Part of a small language model's weights.
Size: width 320, MLP 2560 tanh GELU.
Architecture: learned positions, tied embeddings.
Training: a variant of Adam for these matrices, 13120 steps.
Each number is 128 + 24 x the weight over the matrix's rms, rounded and kept within 0 to 255. Layers, rows and columns count from 0. Numbers have three digits each.

# down: layer 5 MLP down (transposed), 2560x320, rms 0.0423, rows 2084-2126, columns 160-319
# up: layer 5 MLP up, 2560x320, rms 0.0556, rows 2085-2126, columns 160-319
down2084:150116126114104132138138153100123105133122143130134124094116139131103119162142092125143136162155128125106119110119122123098135172109135132143135126134077104138119104099131105153091129145107153152132147157119146121134114151141133128122132114122135152110138160127130114117105131155087105126172103104154108117149118120088133139098120132151119127166147141147134092156125155146129116137104122159136121140132147092166139158113108126144140136137130122141144111138103150089144118122163136
up2085:144115127151140156155125137113124112119156111122122148138120113129155161133138107119132153149144130096099105146123117172128186105139109141128071103157127108138123112093132147154092159156139126126161139125135148109175107104126101147119123185134114140111137139123134112137098149141149146135159133121143116120122148108083126129103117124114105113141166114150146135125077151157160123135119121157131116147096119127154122136167111145117128130119142143132147115114122158120118146130148104
down2085:116077088170142144173148131108098082126103112083095167133134153133125150136120133121185167137102162098118076159125097154128220138161113131097109102148157193103086116178074133139177174172075157148149161132129113109161127145142085153144077152183124140181165109114104149120103120110080080157156116148147132086088144173131110168121093141193104151120151120097138148089117154120103143162071156151146114131079146180098144129150129165074088141173162150092160155130082153146118101139163126
up2086:124102118116132135173138105150170162107160126125132107092070112124123122107145137160210165124149129134096077102127179156106141121167184111115174133141138153123115109115116126113146130154123147137183152111138095101123110109124096122127113137148062144145162180119130144111174170161129103099128072125156116066113098132061104103122158113150146124129116108142137118095077135121177160149135119110138078102143146146106120141157144134068105103122175171132098110156117104161147146081121100
down2086:128129131086135148128159109110134162167163095124118149152162137154134077174114101123130160100152096097157125151137120072102130134129082074109082118139172082177129102109127111166118160147109146099101114120155143123114124188105139103122156113096156118109130193136111162115129118139097169143115115111131109111101099140138150110112106174151119104127114108146102111140108126111189125134150154197110157119124069118120108138168124122144133159158115066094124122134128148118119074159135119
up2087:120159093134102142126139117146133103145103146111152095091079102148127116134141122085155135105098126174113106103128095124110116161104121097150119133114129159137111148130083116091184126196097151116095108162149107115125113102145105113138122127153130139128128125133139119111181138136078114106152082155141124125119116151104124143162116160130124094089115151109157139115110163168135151088093103142171148123172150153099087145104138110130088123141187119165131098115126144126181131110140157
down2087:115137182114158145109148118093132145120119120141103137160130105146144172111117097128082087123162182105131127140121164095125134122148175101152164078173140111116167129112156134138154172128091134142135134121139128095108083096100147151161068157118155151098131134140119081086107147125056152136140153094150151143149133155137106102140128152136091129136141178114137083122111122088120091158120131148132106178106154118112120124101115103137138118082108163137084135151128163095180119154120158
up2088:131104112151123159119144121099135094135131132137116105117102100165111127178144116077134131152129108131133128068124097104095157092091085101144133133182142120124078103103147158153147103152070169164121116117136129115117050111166119142125098137127138135103102117133149148130110117167125115126138150139150105131127120133081132152098144123109131123129171114121102192149165120161137149128124132134153154121148175140098119121135128162106146156159152179100172131125126120155131139121164150
down2088:158111131159105136116155146153182140100105159107133114099120124125139136152119141090161125130167140116151111136119131157149158128145130087153170120170109133159085085147103157085131146104085140130141101105162114105121130163095106161109101137108120125140119153131110140108095131142123094101096109128110112161101116118116163114149116119140109154161160111055097102172101163151107140135184136126133101135115162123119097142149120119113117157128170147171151131111124122110122135129131121
up2089:103096136153140135104121144110106111142127089106128109126170093103118144132141128122123166165131155101130102133113113143120124174127139132143161092122131142128125109123141129120139099120130134140118143090144110094134124118128135136119125138070109151084109120111116150131127156133160139104140127126153113153137122142110133107096129125100093126110139126131108156146123174127130131148128163109101149121140141143112096141138157157134120141095164137146147150120095133141149154144110159
down2089:162106155137134131137095112140120111140129086117109133146103138074119156178130131102137141104120159131122150154105115110109134126143159104165136127099143123154143117154133112098124143098133118126131132129159149107149148119128158134150123161109115120080108114143118112102114159151133125158126123140106176092158103153151152120134097118123100156145132124111098153107141136131131086130122126138129117143123115175131135120117119124141131149088109120126106119150145146117118155129114121
up2090:132073120134125130142122127146107122155157110115164137114102105110121136151159099115149120118152144120129096089128120125116153100098126100139136131151095128131122122122100102154147108136136157166124105131148159106148093102172101168067105142135080127119141154138126135132121134114117114128151143102141128118136145133093127146112136146147145136136133110101114130133122157149126125147166153153137144182153164151161117122118144139097133170165155156114181144110128121146119158082137123
down2090:137127113086112110134130124103126106108160139113121111125118106127192118155101073144130061111060121161105100115120121148146121160114082136119125150130111147169126126144126143135094127111153119122107120177097134132112076125126098072126137095104096117122114087114059133102135117108130127102139129141080145098109130121134116159099137091159138150120119089140146142144108109123122084119151099120154147136134115148101129145120135147128119112121093127146159174125117153129121120158128150
up2091:127112113137134117150203127117140129101132124111115128123131125161122122118135127110124113116152125119138105114186141133122137098133125098134122135145126129168091123163113126154125157127120153141153137139123137132135104117133127138132095151124126160169150138186126138131137086150136119115146139111141126141122127148128113156119116115142143126138124137145135123143128131142115126129126123124139101144125136149122126077126127138088122140155137129117133154123196095139114107114158139
down2091:112117118117108134119052136132113108143125140147120109105132130093146121143121132131095099129118141139107150144103150131126138148120149151134136117115125118084168143122149138130126076136137120098110134120125104146120155143118138139098161125154112121103124135101080118151128170118141142144126115136119115104145132098127125106112166111108122132101096136113133124109127133132114120142113131114113161111150087115134114156132119112133151101112127118147150131141038127116132147139112102
up2092:137095089170104148124137121115094143137147113076130141091145105146165158116171105099169133125154138105158092111131135143136144099127112107150111115143118122120094094103117118128147129128101165167116110127136155098132101144132112142128084154134095140109114132128114145094133130117146143117146145105121118122118135131129140155120096113162117150133132116119139135147152132142121134126141147162115115148123154130117111134173136146096125176119137115111139167118107130147131149089120138
down2092:145126098150143144156166131136126152121138108085141154122111136159117171125151098104162147132147145108144083101111111118118148112130112087149125118126119124128093100132090115132162152130114158172147128132143153072147090125130105154105078150139115161133126123140142130093132122125104124105141133110122146122120143145127136155112100129172126152161125121126124135143147110143131149114126126164132109150106163169137107141147139168090105194138137125113124163117117117156103121099159131
up2093:130097131167129162130133140105115132129130140135110111122074112111100097136124112105129112153134118130112124137124112102119183129103116130094131108109116124100080103107076145122142115146100190111117111138147090135174121102146089132097152136142136198124088124113164117113129122149128120162120104161162136113119120114093089166137148112169120148132142106076112116137113144207123162087100085117177116114131153119126117123136124132109096145101115195152106116134129090152083161106198092
down2093:113137201104170114112117168162132124112125137116087161191100149107152100105165139161146067154099117094075129130129135093128116133180107060136100075147138184151166126103154128120110162172158134105133103166169126144131142093111135138128119154070084149140127132147184119166172124075132141086147096147115093123140104185127135147117131119156122112127137093162136147132168126131096137140129138084131156158124140119139121125140123093131159119108080107175142196123134113097141149147075049
up2094:150101126140159146122109138146107127127130115096139127117113102124112137126160102135142138142141139105147085130112112130140142120158134124125141129135113127133129133096125129134116115144122148156118137101146124111159102119161112140129120137136117155113120162124152142135154110119101111148155139125109143103144121131126120134103127133130132142129116117128090134121121111144130133124110148147135094160120138126129120127135130145129123176154125155146133158103108142139115161120133122
down2094:149089109133125096166178161123158111129120099115122125131127143146135157138119107108109112117129123104161091128151133113121120122157116118145137164122109150162093147144120156154127156108123147149166162129105131118125116104121123136087107109129162126184130137139102124108147078095097134141130136105130139129103144153173110154152108146169176145103123173119135141118152121132116123145149122135135139115099128113145137106140118167088153151127145146115132169133113123146105119134159129
up2095:097082136163170158171133149143153131090156135170125127129098109088114118139133133137094104171171107180093129100119138177122102170122148123161115145157126145124104159073112172158152141173127182152118150177087093137137116124108104124151122120124118126127127130117161141139192127169109151135156141100125134096116107186077105102153150096081121117159128065150136090113123165133162125152139113125136127138103169148141117148133077108074123116171184159113124110103132117146082127103134121
down2095:229124129088139148108131074152147120113106169106133151090121165106142130204174116119118121143116120087088161156114080165098133107133209109108096119120166128147144129168169075093145126091110132130125152113182148151141095086088164113116138140166157108087113169125145092164074118135119165103108130149116138124095122115187187150106125170171160092128137144134129109113088084123129159071099104204115117133180117118101103133103154149067168124178142109136117134092129140102147139147152125
up2096:178075149134109135158156048159158177160144162146133112113103100101124158170144093130211122169165155084128078164142158140156132119123114064145130113105081138154088089166134102144137126104116174127114128112143134140171128110168096113077062160082064116135098122149091152110116120121067096130115062107109093080138134144127172128144124156132091165157095106118161146113110126102147189120157152124110060126072178137154128108118181166115093189114155108140083136144145109147135133119132152
down2096:145130076133150120137106087139134113088146162134134136172139085109132102163105135159119108096152122134133090116131130130111119107139207164104146084172096086105089076185118124059048115117094123135150137113136077098125164126155098126122124075132126146118162177130174149141114126102166109132151116119128144144144133145125106159103142151115083129164067180112107131072096160124114117105171167121121128138121152131120078098103149102108096186130140142126117190104165102144089119142141148
up2097:148093099148149148137116152154113140138140088093138133111122080125140122110158132107175145147105120098150118117120121116127166136130110103129133087133131115127122111103150135150121111145114118151143123101144152106120129140175100140131131151144122138122121154122109137148133128125142119119144134128114135118138140123124126136106104143144103127122124132095102105134139115150123138124120173144114133128124120126145111144153134126129147173146130139124137123098104145148109149104157137
down2097:117110095118140130163138143128121146119161115117091102176170158144082117167149090130128150143144120129148148121116124113145136118105197119126146134184128094134108124129133152140114118138151060092131198186092159131171120197104131116144164115101144119158136120114116125121162098108145105072138094125142099106130119116162096086157157118196132167136176164154129144115165161134153127162101119125093129172076123113125134117134126131161120114147144139162137130147110125141096085148150111
up2098:136119105153113161152141119139081129144103135115111136107127142138120144136140108096141125170144155078118108102123132120121151097135108113135115134174143121120114097134125146162129118117102134145136112104154168105142089101169111148080101137118117149116129119138108155116098136135144105143142140124127130122131134149119133139111092136141123159139122122126148146142133121120117139113137147159158119149128136117143121126184132136120146186107156144131162132097126117145160150128167149
down2098:118109107151159153200132157161138126130144110117082128117114128148119156165163105084133129111151154092143048095109096107131130129131129123124115161126121149163073115122112128087153177104094131167154147116152169103130108132160080143081105136133099140115094155123160160101108122156132150121155149103131101131091122139151141153094098095146136145126137150089158121147126079180142140143144149143109129153104145145125132134171112134114127164164152162137153127113113115133106166089159130
up2099:160137072153126139094142094171140081082143142137092137134164119139065116137144128080121096151101148138165118093126109095063104148147145150177095174117116085140115120136095090150146169106100173093097101107071127101120077182200081101128135119051138124114155119137136141132142075109144120112146170092118170078159144140103156132091108159136108152090184192135110111139162117131094157090214163146126101099150102123155130111136097157178162133166113101105183130101117149151112118121096123
down2099:104166166169094109126130131141112108098146108112102100114141156149083158142154133145140137143102132129166139104126126101134168119142147112125108126112157115124113123118136098110123124137150109161128129156121081130138104125152114108131151113119118156113122135131167144167129136159150135078117104152126096176132110146100095118160144118114132125144142139138202119117144157105134112126161123115108124130117133132110144136177125126092116145150114161099099138133143085081129145119135137
up2100:138103108162110152133125127135098147119111103097132151093118121148144143126169094109155120142160128105135112115107146129111135085115115125144133134141111108124117100122109110131127137121095157146119122100142150111123103138141114144104104161123117127114126139103127136098127124123121120112139150137110126119136137148118131157123119131165132136135117125108129162142137112144133148123149138164125139137109162125113115144143131147105112179125150133127153147104106121170133169098141138
down2100:140121109159143142147158122141135158115105117091137153120124129147115158134146092100145117124159128115135097095107116143108117099118117085138124148126132127124102080136093115121144146123121162153144121122156172094152102152143109136121101138129139146131115137132145139089142092113090128101134161116130142150109138179134137148118101117178135148169139143118114144143139090130138148109122134194139114131110173170111119149139135159112092189141152131115123158108107108147111135110164149
up2101:158114114119147158125149120174085116139143132115120132119147075116139151136139127112146124125135139100121097120132108096145128134146122092162140142109123127131105124117135085162129165135137150145140150129103121112156097118119103130119097174124125133125173145142117170148141135109148105085175132108093137147109125186127119149142111128139108144135110134104105145136115162139119141144170112126163117136139122131136074124148105153104102178130154122102117156126115161140138142119121144
down2101:145103138105118135132163113142096160124140177114162127153156099105119126112163193115128116101166143152103148138132134091139110111107189152106129130091090164156181089150132147163123156114118122112135107133195123190144128107134187162088151152150127153152130141155143108150083131114137161155106152099112142140141123165155066111154147140105100147124113178139144144109137142199106153129109087135134140096102097113073137109139110082185124136124118095133124117161094100161108048086091100
up2102:132123093144129172116129126166115115123137089128164131122080106158120125162160133103143132163106144150159112129135069151138205112117121110135115108176098129133109166125114132097150107135123144176094095086152141122154119117163090113136128153133095121109109102136145155129148098128123138130140129103148104098139156089093119141121150139148099117148117116098124177109162127149121146142125136158106120169083148118131099114126111138091131170107092145119137138110116143145117133100161114
down2102:139091156145157157163134163138133134131173129116143158112175176138138176185098135113144140125169098111148093151115112134128200114142165174183101150138134117130134087178127172125105131148107106139153088135081114102116130110144128125100093132117109154128086103166112156110125136116126117131146121089107108131109156141130122141164102095159138114127094108133078150134144165106127112135118092123167158144107155148118120107150103152100141161096107116144127144141113134128111139134153182
up2103:134093094187105162143125140120111149117135087089133128094158118139135145128146112094140128128143137110158113114108139134125131104112118121148116115144132114117095101113099114134139126134098144163121122108129163100135102135127111143094089150132115143118126142113116143104126101124150131118135155107101117130127135148132141144123117122172137162132134138113142135142128133158114141131141121167137127153113173147109113135136122145086122174106131137127133158122118134162139173105147122
down2103:139110095162147140152162124134124131120126084087126150112126144155126165148154106106153126116153137109154080101103123123119121112137117109153111126120128126125092082136108119128157154122115155159142124136161158084152085135139116149096076129127112162134121153132159135100132102125126117097143160121123137124106133169126126156101092129164132150149137124136118125150139115144125152112135121161147113149104167155133112142136126150101116202134117147116127159107120118154107144114157119
up2104:148118115167150137133119113146102112149151112117138123117130115126148135122160117109138125139139153128145104118122112139128170124139116090121125107154103120114110131118104121129142106146119141159138128124130129125158115133133080143144100150136113132108126154113120138131123124133121145109139150118122118109146153156120139138136127119130109126132116115159117153150136138127110141137129147147137126165124139165125101141124118171119140154123118126103131151108104140151109153100136127
down2104:115132153121126133129175126146124134136111139136140114140122113142127143114134133126121123102113117120136126134128146132129135115110134133127151131122136122118126114144125141135124138097099126128155135131112133115110103134096113143109135148138109133154139132141136115135144112105107124113153131131118137150127119120113150117128141118121153104128117125124134130108155114126103128102151116133116129130133131099147117122155142129126123133159113141140142169139126123126111113114140119
up2105:175120099129122141119120102171115148141137122109163117107123112118166143126147105143147148153126113133116106150120115148107178103130088114167133124148116135137101104117115120140106131138100185109144111124118140110153094138118094169130120155121133103108142130121110104140125141121150150138142109101119115123108149129088123144119145096165116098137114126111138155147104145163139130112141134146129130143132115115117101130151116144112136149128163132111129126124117168152152140120126098
down2105:110079055142139143149121128153098114129114143098093140131154104151143141149116103105159128153128136101118097125091115117104191130133125125130114143127116157113082109216093139129135179132102147148127137134107082106146080148147055130094068173145129136144132091114112161134107124134108099104174149118099137106101130156151108132159113141151133119143119147135185176143150125129112174164118127144145136134122091146112122130130130159117076188107129145110129206124056172181128113124131126
up2106:135095144146171160121087156119088119166134104123121150126135118102114131158154124114137143150127187096101119132100099112134176148127138117145118128126128121119117136109138123121125096164146127132123139096097135108135123111129121133149143131110135128075141098107119164119117154132133134119131126113150116140149163121121177147101135148120094172101146142120125135128141115141119128119119153145116140136084138117121110144120144129142146152117107132129134122118084132143136169131110112
down2106:110128126128102126132122135121129120117126116108126118133137161133127137122139123126109144134138119140130145133171128144121099133144130135125130122121116126131139117141126125121120112132128128110119118120125120148126116150124143107121129119140131124108140149132097125130151119139152123135118123123114109132127135116114143117137126126129096125130137146112133152137128101112131112127133118154124123126110115128124125104102118117135131130138131135129142134139236116121128095130133117
up2107:139161090128147165136110108138140123155171135071163116107126081126122141150164129126145131124139144135111107122124114142126137145181138097140112133114106133119108132139118140127118112130141149184128119148158155125140103157131107142122126139134117143094142107133096149140130141119128159103134121130159134120158097156090108172088137137120113145099122119137125162155119139120140149122131144130111074121100128122102100129167109137144106153109150163150115104148099144142138163132133122
down2107:081163115150093086123166130117086114148147140127158128172130102146127133108147167148129122140160114087119135115152096107101167113124117102061117127150137128158130126193175147136123124114122133150152076132106095104124086141101080150114117118136139160185140122168085149161088108116134148142155142134093145139110141198119117119131077146093141124112119120113082122162136120106108124133125126189127159127118132143139114076083100185124116121148159145091159137156136126136135097141135147
up2108:118081097182185155112108146136093144163148124075148149119087090156176162152190086151142151179132140114130094142137093122090165091107074105134092095176135135133105139128127125128138114114126134137131118160124183083131092120121089143121107218154102150110157151130090146099136139116130132061162120092138130098100159147114141173092084143159116095143150127131106206152121118129107146172132158143118105139102093157128088123156128157127105142123166116127142162086119160137130144092159154
down2108:180079091096160164150141115156137122102158140127129156106131137118151126109141073116110133128150125100163143144130087111135154131180181143161150131135093115089041136095099107159101141125083135139127160125134178090164120089138109142108108144158168067118133102092135098116074139122160103092137138106152119148123171177142142119150107183127144187106165129112195132121138114170164164161136162181146138152150114120120071122105133173102146149118106220126119143149121100118132139152145101
up2109:120095096124112159162140105134129165165147134100142144099109107136178118163158108135144171125166145084107111144116097156153191090093090102103096132146147118130091117117133136146101106142128162118117113145139152077139126139140114129125120198147123152126144149125121132098151144104124119128150099118087146090128118150087144179148118128149141145163102112122114167124078147129147152158134115124115120146121131129144101142145107136077132145146174129073148138093100135154130116099121124
down2109:168069067145127114161108157115136110176156158055152186150126100165104184163160080107182159122136146124139061145096081157146210120149176099149153115171141111090139103136139132116099140141095127158126119141111156098129134145153070139125107175170119186126143129116134094121141128126131082132126125083136114114086151165139117136096070119111126110179111122084106143132165124116138104166092113159174095181135141131119156129141136182099095172152148129102103134111085161141096098112201166
up2110:115113126189097111127139162133101103120158148140171157080119095123184117107128147099124140137216158142122101155119109146115121106103146126125130153100169156132147142159128130144178116110123136144178131135144153076120130149140117160150104176101119137092132112132118131115083162139133130113173118130133169160179142185109136144167103123117153120130101126094095168177145150101096156070124166133132152107169161193138127131120107141095079118135146099095125123110124126111168131149108128
down2110:166086114107127122101139123148132104103116142143129119172154168154139084129181125160070142122121174156104165127129187138159144165139141119134145099177113129123147165118107134117152122104142164116085132109142123100141139105154123089174121110122114129169134141119200084123151130134132152136115120151079124079114162120132135129163139152107128109135132172114148107117114108085124128180147090099128116163117145140123117142127173111135120167131101188082141111151122159098093124093203137
up2111:146152086170171157129147120128151110131148136090138130116137108145115180121138110109164115147152161117167065134150127121125132145139090080153126130134121108127141143118129128131131133140117158178134148165148133085118117131112121138115125140118113135129110138124100185119157139145140109097139163102137138110125105145107140147123140115159151133162111113145101142141156136144062129153152104158129090143127121124130110122154115157113158171160155154102148141136132143145104134100146116
down2111:132137140169108151116120086159129111135138167135145112129120114154147137126125115141103104081131082107180083101133129139164153115118156127122120102142162153109094117159138117178154108059141147107115119149088138085098102095080122136135113148117117163147157100126106141125112066105112128155123131135100150126123093158142172153145131114127167112115084149096090118143164144127139124111146122142141154156099188175158107125122119149131120136146124082128126122104155108156129106096125185
up2112:170087116139185114128148084151150181088094123138141121119080113120143160096101101176139118136148105135118093109113156171125127133159139093143168124093144134138126098131087092134141151141153143138128157092150101127168112086111097157122123119139095137139134167112135107169158141169093133121143105120176096105105096088047107107141149096128084130170098100142110092128101150147162167102131139089110096134149141172121094145114163160119079104145157137161109136155123122141123117112139115
down2112:128181173095035124112136169088130131132173154138096132137127140099156103123154128089091145122121144099135178168145099115094114094088164135095084159145143121136133177135137142159199135111111096107138121179137170116107090188120195058124147112148128101093120126160114130127139110143173116125094134140075163164159159196226168165119055182127164159114176192137132130142145109113142082106111125179107155108133113121124153110120092123157155185122104052118145104116149201124109075124132155
up2113:132126099168143180158127144091144141112156122123149182157181120134102105121151122126130071141163130106141077071143162085118123096141071155170146115137114077176132138143111105107158133122167129182146113110138122161168125127131108123127104165115153134120095171129125166129167069133142127135150155112106154117151173154136139103073114182155089162112124114072111098097109126219059115145145097175154095140116148142180126109085147145144166167149115129110124109107147134151140121092117156
down2113:098123132175129113143142147155189072129115083109102167128100132109097115158129143128125115129114152145163198130125164134153105073137099125134178125176141118137142117165113096097178110129195140158136150145107182120142142132107130113192102179120140180155094191137083146163129113152127127104168101136093129147106119141124122082138139095061075121171112157085125177123151124125111097184124160157134112131163166071157105129173170145124145121120132154101163107137132121128143107134135110
up2114:154120136130118115141154099155117152092137140124109145131129140158087125145146108094141144118153106136152091144151164088116098099149141054120139085173105098132109071160108132169097168172119169187106165150114173117137086112203129112093097184105119165124143208154117188159184102159101070177130118092152163139150119139109094197145153132177172187130139131112098105169142153112056095099097135112157072121115156119110138091146103111107126172139120182090115174156132122184105123127137134
down2114:117142125149140109130100136088104133093099098170128130152099126117081135147137126150107138135083128099115112168115128118119121088153115112138082088118105117125084134155084155141139128184172132134132169113134128145127143120131182100121126091083136173148102101131113118129151119121098108133145138142132147117148123092123111116144107151119075138141161140144106108121068147144109131156103136118161132127175132123111159111160148121132105133138116139126130119106149096146146121165097093
up2115:106111113141112161152124121101123157127155135107144126121116139119133092160122121114112137161135143098133088142123138183129137138123122117139129148158125105138108141138119148144140114111120160186155109108114129103158101150124119164108127147105107140095104128109092138102134143145155129123149126101110154057136158148101153153140141111157098149160120126123110176119135146142116149149148107174152112133117146158126109129173098138103157141126127128142154144086121130161110159134147116
down2115:123106090126105156117131122146137119137099141102125130136145126132134159136126149151137142125157098125135081113125148109126090137129134116130117135132118175146077154138134097142139128087111156153126134144144118083170096099153102120133081128130170167122169138113118140085102073166148132139138146106139102107089096199118130166138084100168135156095108152115113119145154126157123121105126140186137105185111133153083143130172081136104153169140118126106158155105118107133104089115118121
up2116:117100094151112145149147140134145123139114101119147148100139130150133137101128123104131127129158138131149125105079121124116118096121123112138138116146117125118120124117118122145144138154098160139162119132124142106122112139136150117116123145143127131130122106099123135108130087149135146119135141148137096105134126132119119125122108133150154127137137127142135121135141115143125160139131149142145123140128122133118121161132119150094126134129151149100144144108088107131128148121158121
down2116:128125142108131128112118119135130117134139139120121100135123137126133103128105126145111124144111124130118136140129142140134144140135128129122136124133128126134134145138143120134113115132145113118105140137115119139119139125118115134128146125120126122144129131115131133144138149121131129131130101100126124113130140122126141126121144118125111129098124126124140136117133146124122109136129126131129128123149110119137135128129126122135137112125119130141126126133145133107141133139118128
up2117:116129101118106148141139115099121136131107134079157120145129119156092123134151123080158128123126145143149146132123119138132151094149131095126130127069130153082114074151067101093165133144141144141122136125182132088127139114162120154129139127134127176127072125110167129135102134154090111168113098166124133131155090133097124171084134090134109151097118162068124111119144153205094193082124117141147137096160191132130096136130141120131130134140112131091150129116134119121160110107107119
down2117:145137159128177147128123135139154087113142152102114117116136110103127105129092111162135105143125107117068146092123108116134150099125097116099128128154152118127150124092128181090050136138140124123116143133098165140116111154108132141088136174127147115131152162137146111156177183135128143124117125128104105183158139093146129097111140200121154095183087144156131125146113141118122090138116127130119140150101095111125161138110103117137162081096133135128136151149140146135133117177110100
up2118:133139090129135153176148152154103143151095112131113148156116109109141147102089085099144133130123209134131107101138161112082172182152122123134154126119100137135157120115101105149171164123108161172141092114107106149112128110119126167062121145133101085149131096140144121131117140116118141140174107060119175138141152148117156079107090124109136121112162108153126106163125079180059129130138094116179137127098101123134097130093139130117123131120153118141107142157125178148147147111149109
down2118:123195101114132121122131069125102090159081124123103137151120076147102118104124106148138194127097122113169111156129140078138080135157129145091121110145145121154126116144111120114115139146138068179087165109098068121123116179072144175109070134156130048148073106106123126117121153074129099147127135134134126112121131104119137167137108149098084093064143102117139173172115122100118158124148136140128136131185097106178143123095177146132132095123114103143127147176126072138171151121116143
up2119:152141100132139155107120101169138130130154137100167113071099090117144136122144076130139124129116172133098105118139085144122120146182094125161132121125085128159111133132134104144126126158114152146098096142123111104129104159129107139108104163128120139088138123100150138141118140123131127101134122120131112088103130124145177155122122138130112130106087155116105136145140129141114136140145115136109094139117125118119129141126098165118135139129136143130113105155113137182166138095130100
down2119:136161134125134155140134151107135138128120140140168118164147114160138145168119117192119127116137090117124121109150138140136077150122164080118143129124121172142117121169121143149169100136138129150123123157128118158114100140124111145131095123087151136158157138137083145107154093126125093079108095115091125115110163124146121145174136118133110128097122152098150107133143162120080118154130143163142176132131146162116150114125127145129163082132125113127136164148130139168143080110143140
up2120:156052132184112130144139114114082145149161135132104115095152114126139138118110135087151163133175133118087118108133111129088161140107134096103151121148136128121102098122155134149149132138143155146140142101144150049121120128156100155111104190117098151102136108120140156140086153135138127128146136120126136132150117143130129130118105144114152124158121103106118125152132093139128133142144146142133140176131118142148125130142119140088135154131170122125138140095118157136111142104130135
down2120:109115120188153186157106176141094085145135143105136142132139149118108141138139110070158117147101130103118112135140078128123136123114128104152129149143156136133123140116127147132150108159124134137116130153125176138124117157115131119136180133119117165134111148113152130134150069142138160129120110104151088122114111133114114163176161124193115129127137118126131100141139130150115131124112110125113123091102168113113116112130106107108120158073119128136147098078137165157110141072118119
up2121:129130102121101135142146167160117138136131109103173121088175067102126150119110119116156143125160111101143129139129105095140134130111154157142106146109126111121103138125178086127131136075136151135154168117123149095141141115147140166102146147183079121128193061121098172127106155122124131064145142122075118127104106143120128183136086119184135133103099136117179111136100170102129165114153075087135105105071080118121023137126077117120124143158149112119105109128130136164127127102112089
down2121:105132139137122147090131170135090082085199165133174172113127148133152127122104074154128125165131096171103146139132119124145122115153143151089139153106142116122151132122142140175107162124138096105173116091130132116149112138178168106139146159109057119147131182119124186114131097143151090134082221128113140150098135129121148187139104099110120164096094077116127107074109140122119110116125125105062122125094172120130120103128138065132147141131102084090100092123140124124143109175063171
up2122:093111108157172140124112124110122116156148099130105161145131123136167154124150146129116134126152151109116137152133066152086147145129113130160099122160160139113106094125105099155154164153171115154125147138126127144126117153115118134078111137126140139116118103123161145150116114127155131124153089110155134155166176107094163137104154163143106108157136140103122150139140105142151133122102144135108141162131107164139119122125134163121125114092115140111139188079125156141110126117153133
down2122:103139166133115156097139118123127139146097120129140166168165139156105120099148116125088178091149100146139133111129125092149158152147152138138108134156149124133147131106141136142139123090110110111163162142122109121098156130125135132166115129151135114154151149131141144158104126135093112173134101129121151130141128151117126102118127133099172110122086115128138081103119088112126106119116138107116173095147120122103132139142135126142117141128135095119107136135135095099099122118122170
up2123:110121060114158156159134131122125132121139116112110190109121112139152129102134133100124156159092174120143113133126122166109169169171090152135108169147089123164150174112135144179115172153103144221110100095103124155114079065144118099137128109166136094105101146139122152107160110105104136122170090123165130132128129125088112075117151123157121098155131112094108164117165092119099164123135181209095115114108134115113108132150126117108117167145051128121107112128119155104068119128163114
down2123:114122140087144142117127126128173086145079088103104120105100133134163122085109116167073103142132138157160100140142098132146074126095135121124157145124153141124144129181149098170147121158121136163125140105089133112163117116160116086080164046116105131100129142119126171105180085174164108102124126156171115193157129131097176144080108088157137132187159152124154083092072166113152097105143097127146094131148148121131158106136091171081143086114087171112117099155123117089177105129156129
up2124:131082108140097196131111148166128158147143108122130131121131098115150166165162111095166126111140152133149070128122128123162170124136123096149121128141116110143101114145106108128171101145071135172102114135120172124143091115140091137118096186132101140106129129127097144117145135122096134104163126116135130111140138168096178156132130134147119136108116159106127134117147133144140153150126123156144125134134187156142088120128098141112095143127130153111128106136123115147127151127139139
down2124:175095151103132163167150182101128104085125134119145159152142100116159130156155109086132114124143118130146125150117158117125132116143123127135117120152149159116100102137122157123141160157129147131148179145154156115108097107101134102094101096145140151123149135135120117154140093135066141143133129121127133136099124117118078159115156158133148142177147125102109133118105126111102157133128131105134127138092150118149139101167161136070135126123120146100150151096074152123118104126118109
up2125:155144106115129148158161119153159163142177142142119126117119114121145143130154123078182144144104101205153109127150113125120127170150135042110142154153075184139122148074093144147159168151086177119051131144055120109156123186126102140124089116095100127132107075140101160121155081154098150117138125076115144121178134114139145142132093111088121092125124100182107168171150069144112207142143121149134158196084165125145073117168110082125147149165082113136107112110127162161100152097143125
down2125:109184094129132130100097082134090060157083125161109101154112154138149116106147121115114132123113141156122141158126109123122110133100103124124156105161145145137138163124137164121149113122145151134093168136166133133116092117110139119116121126095109126132141136120139154145102132160123116110108118093070129142172113125103123141159149123172102187115121115161145092105106083168100078105166144145108098152129147093118149123108114150087107158124094177080133131136116135122144107153094146
up2126:131091118193134140133122095089106148098148145138132148136153134101177138123116115117130110130125137131127107132127126145139138129108135121123070134142125152103124149132096132105155146148171116145136133136121082123246153159123117135129107116151112161119094093108088152107102101121106118126138170118109156105156134104118158127144120135129097167128126088168126148134088136172134140151127124133160117111124126168153104131131123142137133132138118116112147157149142165161122121144120153
down2126:121145121104122126102121128139172125127131095112081141136135110165096109140120115123120142112098104132114178119133116111129134147127122107124149088130138153121163141166113133131130100121139131102099142123089173137096112098139101101142165110135162085135144135136150114099163151135143131134102128123127112134131130120131113110126115145141120120108133130119133118116145114126122112129112126116125118122152127082105133118127117162140114121138128140143127107108118072110123113110136114